{
  "num_hidden_layers": 9,
  "hidden_size": 512,
  "num_attention_heads": 8,
  "num_key_value_heads": 8,
  "head_dim": 64,
  "intermediate_size": 2048,
  "vocab_size": 41698,
  "hidden_act": "tanh_gelu",
  "norm": "layernorm",
  "norm_place": "pre",
  "norm_eps": 1e-06,
  "positions": "learned",
  "qk_norm": true,
  "attn_scale": 0.125,
  "bias": "all",
  "tie_word_embeddings": true,
  "parallel_block": false,
  "init": "uniform",
  "init_std_qkv": 0.0182,
  "init_std_o": 0.0,
  "init_std_up": 0.0182,
  "init_std_down": 0.0,
  "optimizer": "muon_variant",
  "learning_rate": 0.0115,
  "beta1": 0.95,
  "weight_decay": 0.006,
  "lr_head": 0.00332,
  "warmup_steps": 0,
  "schedule": "wsd",
  "decay_fraction": 1.0,
  "decay_shape": "linear",
  "final_lr_fraction": 0.1,
  "batch_tokens": 65536,
  "max_seq_len": 2048,
  "doc_mask": true,
  "train_tokens": 711400000,
  "max_steps": 10856,
  "dataset": "wikipedia_en"
}
Each number is 50 + 15 x the weight over its row's rms, rounded and kept within 0 to 99. Layers, rows and columns count from 0. The size before them is the row's rms in percent of the matrix's.

# down: layer 6 MLP down (transposed), 2048x512, rms 0.0456, rows 507-519, columns 256-383
# up: layer 6 MLP up, 2048x512, rms 0.173, rows 508-519, columns 256-383
down507 106:37 57 60 54 84 55 72 72 80 35 41 56 59 32 47 54 39 65 57 34 42 50 76 35 55 36 67 79 43 50 40 32 80 42 61 56 67 45 59 75 46 38 52 54 29 73 63 61 52 41 61 45 79 65 47 49 74 63 68 40 56 51 84 34 22 50 64 45 29 52 51 37 37 38 72 56 30 36 30 40 47 26 47 64 38 50 57 70 43 18 55 45 82 57 43 54 60 36 17 42 56 41 95 22 56 48 36 61 79 54 47 53 43 39 27 58 65 57 47 43 41 38 55 46 59 55 40 54
up508 102:57 57 72 70 60 34 42 44 61 35 28 63 55 37 37 77 42 51 61 70 57 23 14 38 44 46 45 27 47 31 49 41 50 47 50 82 25 22 76 74 54 57 39 64 56 47 45 61 77 34 32 31 38 35 50 67 27 62 55 39 68 20 58 56 08 04 36 49 57 53 58 36 20 65 50 60 60 51 50 40 68 42 54 48 53 64 25 70 41 40 39 53 37 52 39 23 54 69 33 79 72 54 52 42 61 67 34 44 44 53 56 31 62 33 52 49 61 35 65 43 62 22 58 58 50 41 65 55
down508 105:50 40 20 73 75 51 58 70 44 47 56 63 42 60 36 43 56 31 34 44 50 51 58 36 80 42 25 57 32 55 58 40 56 48 60 77 32 56 64 48 46 56 47 59 33 92 21 57 41 78 58 59 58 55 71 38 28 64 45 57 65 50 37 48 51 53 20 47 52 51 55 36 50 50 52 47 42 54 43 80 58 83 41 84 54 20 59 45 34 49 92 60 59 56 44 59 38 76 63 62 58 73 47 28 18 52 52 46 42 43 57 43 62 38 48 45 61 30 63 81 33 37 52 32 47 73 60 66
up509 095:69 37 45 31 51 41 39 80 50 72 46 40 50 83 55 19 38 56 71 30 30 40 48 70 70 23 34 47 60 54 54 63 82 58 48 45 44 36 60 67 48 53 59 15 58 40 58 19 37 34 30 62 43 69 47 26 59 56 44 11 63 64 27 35 52 54 66 67 65 51 43 56 73 37 65 40 52 65 54 41 67 48 61 45 66 40 12 43 39 37 24 84 50 46 44 37 43 54 57 59 38 38 49 29 23 36 41 62 62 19 71 36 99 19 53 62 61 52 80 38 34 55 52 45 55 83 42 52
down509 091:31 53 29 64 67 71 05 52 57 43 66 43 49 50 65 38 50 48 52 44 52 49 67 58 54 84 59 54 51 65 30 60 33 43 59 55 41 37 27 38 27 43 53 35 36 37 36 42 53 44 26 83 25 60 57 60 63 41 58 46 28 41 61 68 47 49 72 29 56 33 62 59 51 32 35 64 28 42 51 47 61 38 47 66 70 47 50 45 59 68 47 53 70 59 70 44 72 53 30 57 38 58 57 38 53 77 80 74 62 14 31 41 30 29 28 37 36 46 52 46 40 66 62 64 58 66 53 42
up510 100:93 54 68 58 58 45 52 60 63 50 65 70 50 50 51 51 40 36 57 57 53 70 61 71 56 78 35 51 38 27 40 45 31 57 63 69 32 30 57 39 49 29 55 12 51 48 56 59 33 39 66 70 61 53 58 39 62 59 51 44 56 22 33 74 36 61 61 62 43 47 37 49 47 44 51 69 58 54 50 24 66 53 49 49 56 57 84 55 48 60 59 41 45 42 48 49 60 73 62 46 39 55 44 41 61 35 16 51 35 44 37 51 72 43 44 47 56 38 49 45 61 44 70 32 61 46 55 50
down510 096:44 48 54 37 33 10 23 60 52 48 47 39 41 33 61 53 41 48 31 39 35 43 37 64 74 36 38 52 35 74 42 42 44 72 55 40 78 87 56 31 11 53 77 48 57 62 59 60 53 54 55 43 40 46 40 19 60 56 52 56 33 54 52 57 61 58 44 61 51 73 37 66 41 35 65 31 45 48 51 61 57 42 54 27 47 48 82 32 30 56 55 80 45 53 56 51 37 49 69 58 83 68 66 53 64 57 36 70 41 46 38 61 62 32 62 42 39 61 67 42 73 18 40 40 30 68 51 43
up511 104:34 48 63 48 49 45 50 56 51 67 37 43 48 38 47 79 51 49 39 34 39 68 51 53 59 40 45 38 42 29 46 51 64 20 22 22 57 39 24 21 52 59 61 75 34 51 71 59 55 31 45 67 63 63 58 58 22 46 59 66 54 61 48 52 55 36 50 49 40 40 43 63 46 51 54 52 62 45 17 20 36 46 69 61 34 54 60 38 43 49 44 60 49 35 49 37 52 50 61 44 35 77 41 53 26 26 46 64 86 66 50 22 51 51 30 69 73 61 74 14 56 38 63 44 66 45 43 44
down511 101:62 64 69 60 51 67 50 44 08 56 52 22 71 55 42 68 40 41 38 48 41 54 57 40 42 65 42 47 70 62 61 50 39 56 50 38 90 55 47 47 46 21 46 53 40 78 66 52 65 58 39 48 57 40 43 35 59 51 52 55 57 39 45 61 71 42 58 44 29 45 39 66 34 48 39 59 63 45 65 72 60 59 40 57 45 42 59 57 39 43 28 00 46 52 44 41 75 51 35 28 43 71 43 61 76 75 52 05 78 47 52 40 56 47 46 68 41 62 71 70 45 52 36 62 37 38 50 64
up512 100:53 67 39 40 49 47 69 26 22 64 62 46 36 42 75 40 49 77 33 46 59 53 41 42 49 52 85 66 80 49 67 61 45 59 67 30 53 31 38 57 63 52 40 47 66 57 24 53 50 42 62 64 43 46 56 44 42 23 52 63 44 67 44 39 51 54 60 36 32 78 34 83 57 53 32 37 24 59 61 47 45 55 99 50 27 60 53 58 55 36 30 43 71 47 59 62 89 50 67 53 52 35 19 46 39 44 55 45 44 61 67 48 47 75 79 72 53 68 31 29 09 42 49 69 41 31 52 68
down512 107:41 55 50 47 37 55 42 46 37 55 68 59 46 41 58 42 65 67 89 39 37 59 29 56 40 50 34 52 82 57 53 48 48 20 58 36 26 58 53 49 62 28 48 31 23 53 53 66 56 68 40 50 38 46 72 32 51 42 58 64 54 46 62 84 66 50 51 40 23 49 44 38 59 73 63 46 27 69 82 25 60 38 56 62 38 33 51 20 55 43 44 61 61 58 51 57 72 29 34 51 39 36 56 19 63 49 55 66 34 71 44 34 73 37 55 43 89 23 72 65 30 66 60 53 66 38 46 59
up513 099:61 37 47 54 73 83 50 31 41 56 55 78 45 52 82 57 46 51 49 47 41 40 46 41 32 75 53 34 38 46 57 55 32 43 49 51 59 56 37 54 72 41 54 43 52 39 55 54 45 54 69 49 65 65 27 43 37 53 57 18 60 70 48 36 52 56 43 40 54 50 82 56 47 48 32 48 53 59 43 49 72 32 52 61 54 56 61 66 41 37 25 43 65 51 68 53 61 35 69 67 55 40 51 47 66 16 46 46 69 50 58 59 45 57 63 65 36 80 73 62 78 46 46 38 63 22 21 43
down513 096:60 51 19 39 37 68 46 31 34 19 45 38 44 00 64 70 63 61 41 51 33 48 52 48 63 25 33 55 38 39 58 44 67 47 67 64 64 37 23 25 42 61 64 60 52 79 56 72 54 27 53 46 66 73 48 55 45 33 39 47 37 60 56 16 73 33 50 52 26 31 38 30 47 73 46 41 63 46 54 38 62 46 46 65 41 41 60 45 40 40 47 57 82 53 60 69 78 48 30 63 50 49 43 39 55 34 60 66 39 41 62 57 63 64 65 72 44 48 74 51 49 62 24 62 62 48 39 68
up514 099:33 48 39 30 50 43 62 44 45 58 73 48 53 71 25 51 43 48 51 74 61 47 39 47 67 79 50 57 57 67 28 60 49 38 71 53 47 40 51 28 72 13 74 26 51 67 24 71 26 49 73 57 35 49 55 31 33 54 69 61 62 35 61 41 35 60 46 44 33 53 40 35 36 45 31 34 56 36 48 48 51 45 43 33 45 48 44 54 68 42 62 65 41 28 39 58 64 59 66 55 65 35 39 51 48 31 36 64 50 47 58 50 65 75 82 51 35 43 29 66 61 55 66 48 55 56 39 35
down514 096:42 81 60 16 56 31 35 67 57 47 26 49 43 56 51 38 56 34 45 64 42 69 59 49 48 50 58 49 57 72 70 50 74 62 50 59 48 31 50 48 32 72 74 34 16 49 69 13 66 19 33 48 36 42 36 64 39 48 64 39 64 46 55 43 52 38 60 40 43 62 54 74 03 50 51 56 52 41 58 53 46 50 67 50 47 46 36 44 72 53 49 45 62 50 76 50 56 52 62 46 75 57 44 76 67 62 36 17 45 52 53 42 51 53 54 46 38 64 48 33 77 70 62 49 42 05 29 49
up515 101:55 72 75 54 52 65 64 21 56 34 40 60 53 59 48 40 45 23 69 73 72 44 36 47 73 36 48 43 52 45 54 15 52 45 35 37 34 68 37 42 41 64 60 37 43 54 54 45 19 59 47 40 55 41 45 29 76 35 50 61 37 32 33 51 76 57 72 58 43 41 28 32 71 45 27 38 49 60 70 40 66 48 35 53 41 38 59 42 45 79 31 42 67 39 48 60 60 27 44 54 50 71 56 72 37 21 82 36 50 67 67 46 43 63 45 50 61 62 31 30 50 48 36 67 63 76 24 68
down515 090:72 26 36 82 44 49 29 82 42 69 68 63 61 46 36 53 30 41 54 56 41 63 22 45 41 44 57 40 14 32 56 35 42 55 70 64 59 54 51 81 46 48 49 58 34 59 47 51 56 68 53 60 35 56 72 80 43 65 61 38 57 44 53 47 43 82 50 47 71 40 64 72 67 65 61 49 53 65 21 57 64 32 24 42 45 47 61 21 59 25 49 46 59 51 38 38 29 49 78 58 51 70 65 47 33 18 25 62 43 35 74 85 47 65 31 39 42 32 53 49 09 47 52 43 62 39 68 67
up516 100:41 48 70 59 34 36 57 67 51 22 53 52 72 32 55 54 73 61 61 43 60 33 55 49 17 71 73 55 40 46 37 38 20 75 20 51 38 30 76 41 55 73 54 35 60 48 41 21 54 56 31 44 45 57 46 67 30 39 52 70 34 42 53 62 43 35 70 47 30 39 59 50 61 52 63 38 26 79 38 22 66 49 65 43 50 64 63 55 57 14 45 55 46 34 24 79 64 53 40 33 78 34 66 75 49 64 57 63 45 76 45 61 25 57 32 58 52 59 60 41 52 35 93 59 64 34 41 46
down516 093:46 45 78 61 63 66 34 54 59 66 43 88 53 33 21 29 53 19 52 66 58 58 60 36 50 57 36 50 27 66 61 28 36 36 58 57 50 73 55 69 40 37 45 59 60 69 47 82 48 70 38 60 56 47 70 61 30 65 54 49 54 54 61 63 41 47 52 30 34 45 65 42 69 65 53 54 42 47 55 57 29 37 45 83 45 23 33 20 53 41 68 34 49 67 45 43 30 40 47 50 44 54 27 40 98 48 44 46 59 57 63 60 62 47 54 64 43 30 49 67 63 39 26 27 34 43 60 34
up517 100:40 89 37 63 59 27 46 41 39 55 33 49 26 65 50 41 45 25 30 21 61 47 49 78 30 76 52 81 75 00 36 30 75 67 37 41 48 63 26 77 56 52 34 52 70 36 65 52 48 39 54 33 52 54 34 54 47 52 62 48 54 36 52 36 14 53 98 68 29 49 62 36 43 60 34 40 55 60 53 43 54 72 40 77 40 59 57 20 43 48 58 35 54 74 47 62 64 46 61 66 79 58 52 53 31 26 42 47 48 60 55 39 52 68 85 55 62 40 17 71 47 26 42 67 33 54 41 54
down517 101:36 51 47 38 42 41 24 61 53 35 49 57 50 38 68 58 56 48 45 74 66 46 01 49 45 36 56 72 63 63 54 61 60 33 47 65 59 33 30 22 48 35 47 54 49 40 62 55 71 31 66 41 60 38 70 26 41 81 67 81 21 35 47 53 28 67 61 37 45 39 36 68 43 67 50 53 51 45 68 36 42 77 74 73 40 52 50 35 32 27 71 56 49 41 59 62 73 61 51 71 53 58 51 58 45 51 51 38 39 55 30 69 75 57 53 50 45 44 59 37 52 53 56 33 41 48 34 62
up518 114:72 31 23 26 47 56 52 61 76 27 61 57 59 51 39 29 54 64 54 61 46 42 36 59 59 63 66 58 48 35 42 46 65 62 27 50 55 63 39 23 52 50 59 43 49 36 70 63 29 28 43 60 50 55 45 54 43 48 60 32 63 49 58 63 40 37 65 09 46 49 50 54 63 59 37 37 55 39 50 62 44 45 21 30 35 45 20 64 38 15 47 34 39 22 45 61 64 47 57 33 74 51 65 57 49 22 57 49 36 55 50 26 21 20 51 35 46 31 52 52 51 40 33 18 75 68 58 42
down518 106:41 63 56 40 57 85 45 38 87 50 52 49 51 42 61 47 40 39 55 61 33 46 49 61 48 29 66 61 60 62 52 39 51 69 36 59 40 59 41 62 67 42 43 51 00 70 74 74 42 51 41 59 43 54 42 67 72 32 31 50 74 79 46 51 64 60 44 42 69 38 43 83 38 53 59 43 61 25 27 48 47 57 43 55 46 43 51 30 57 31 56 63 57 24 60 55 49 40 37 45 61 66 64 41 37 31 67 56 30 73 13 66 58 38 46 75 47 31 60 32 63 37 46 47 27 26 47 61
up519 095:58 49 41 58 49 63 59 75 45 64 74 41 99 26 40 44 26 47 54 20 70 29 73 59 49 33 62 60 25 57 24 52 30 67 36 53 57 28 34 87 47 58 37 34 70 33 46 70 89 58 47 61 32 56 44 46 52 50 66 43 68 55 26 46 61 52 34 61 65 58 76 44 42 35 83 53 36 63 29 63 64 58 38 31 29 76 32 50 60 92 53 42 87 51 44 36 46 55 27 63 33 41 38 24 36 45 61 63 79 60 59 45 64 49 71 45 51 53 52 60 26 67 76 44 59 54 47 74
down519 086:40 62 65 48 44 44 38 45 40 56 50 42 65 34 49 57 62 39 05 27 51 71 46 62 40 55 47 60 50 56 47 51 49 48 56 59 52 73 51 52 35 14 49 51 40 71 37 49 61 57 43 63 36 36 69 46 49 50 52 63 31 37 78 35 64 69 76 29 44 53 75 44 49 40 50 62 48 53 62 08 75 18 33 31 54 67 84 77 54 47 75 42 66 68 46 54 45 52 72 43 60 50 56 26 52 66 50 56 33 68 45 59 56 61 49 47 35 45 66 41 52 23 93 72 69 51 49 57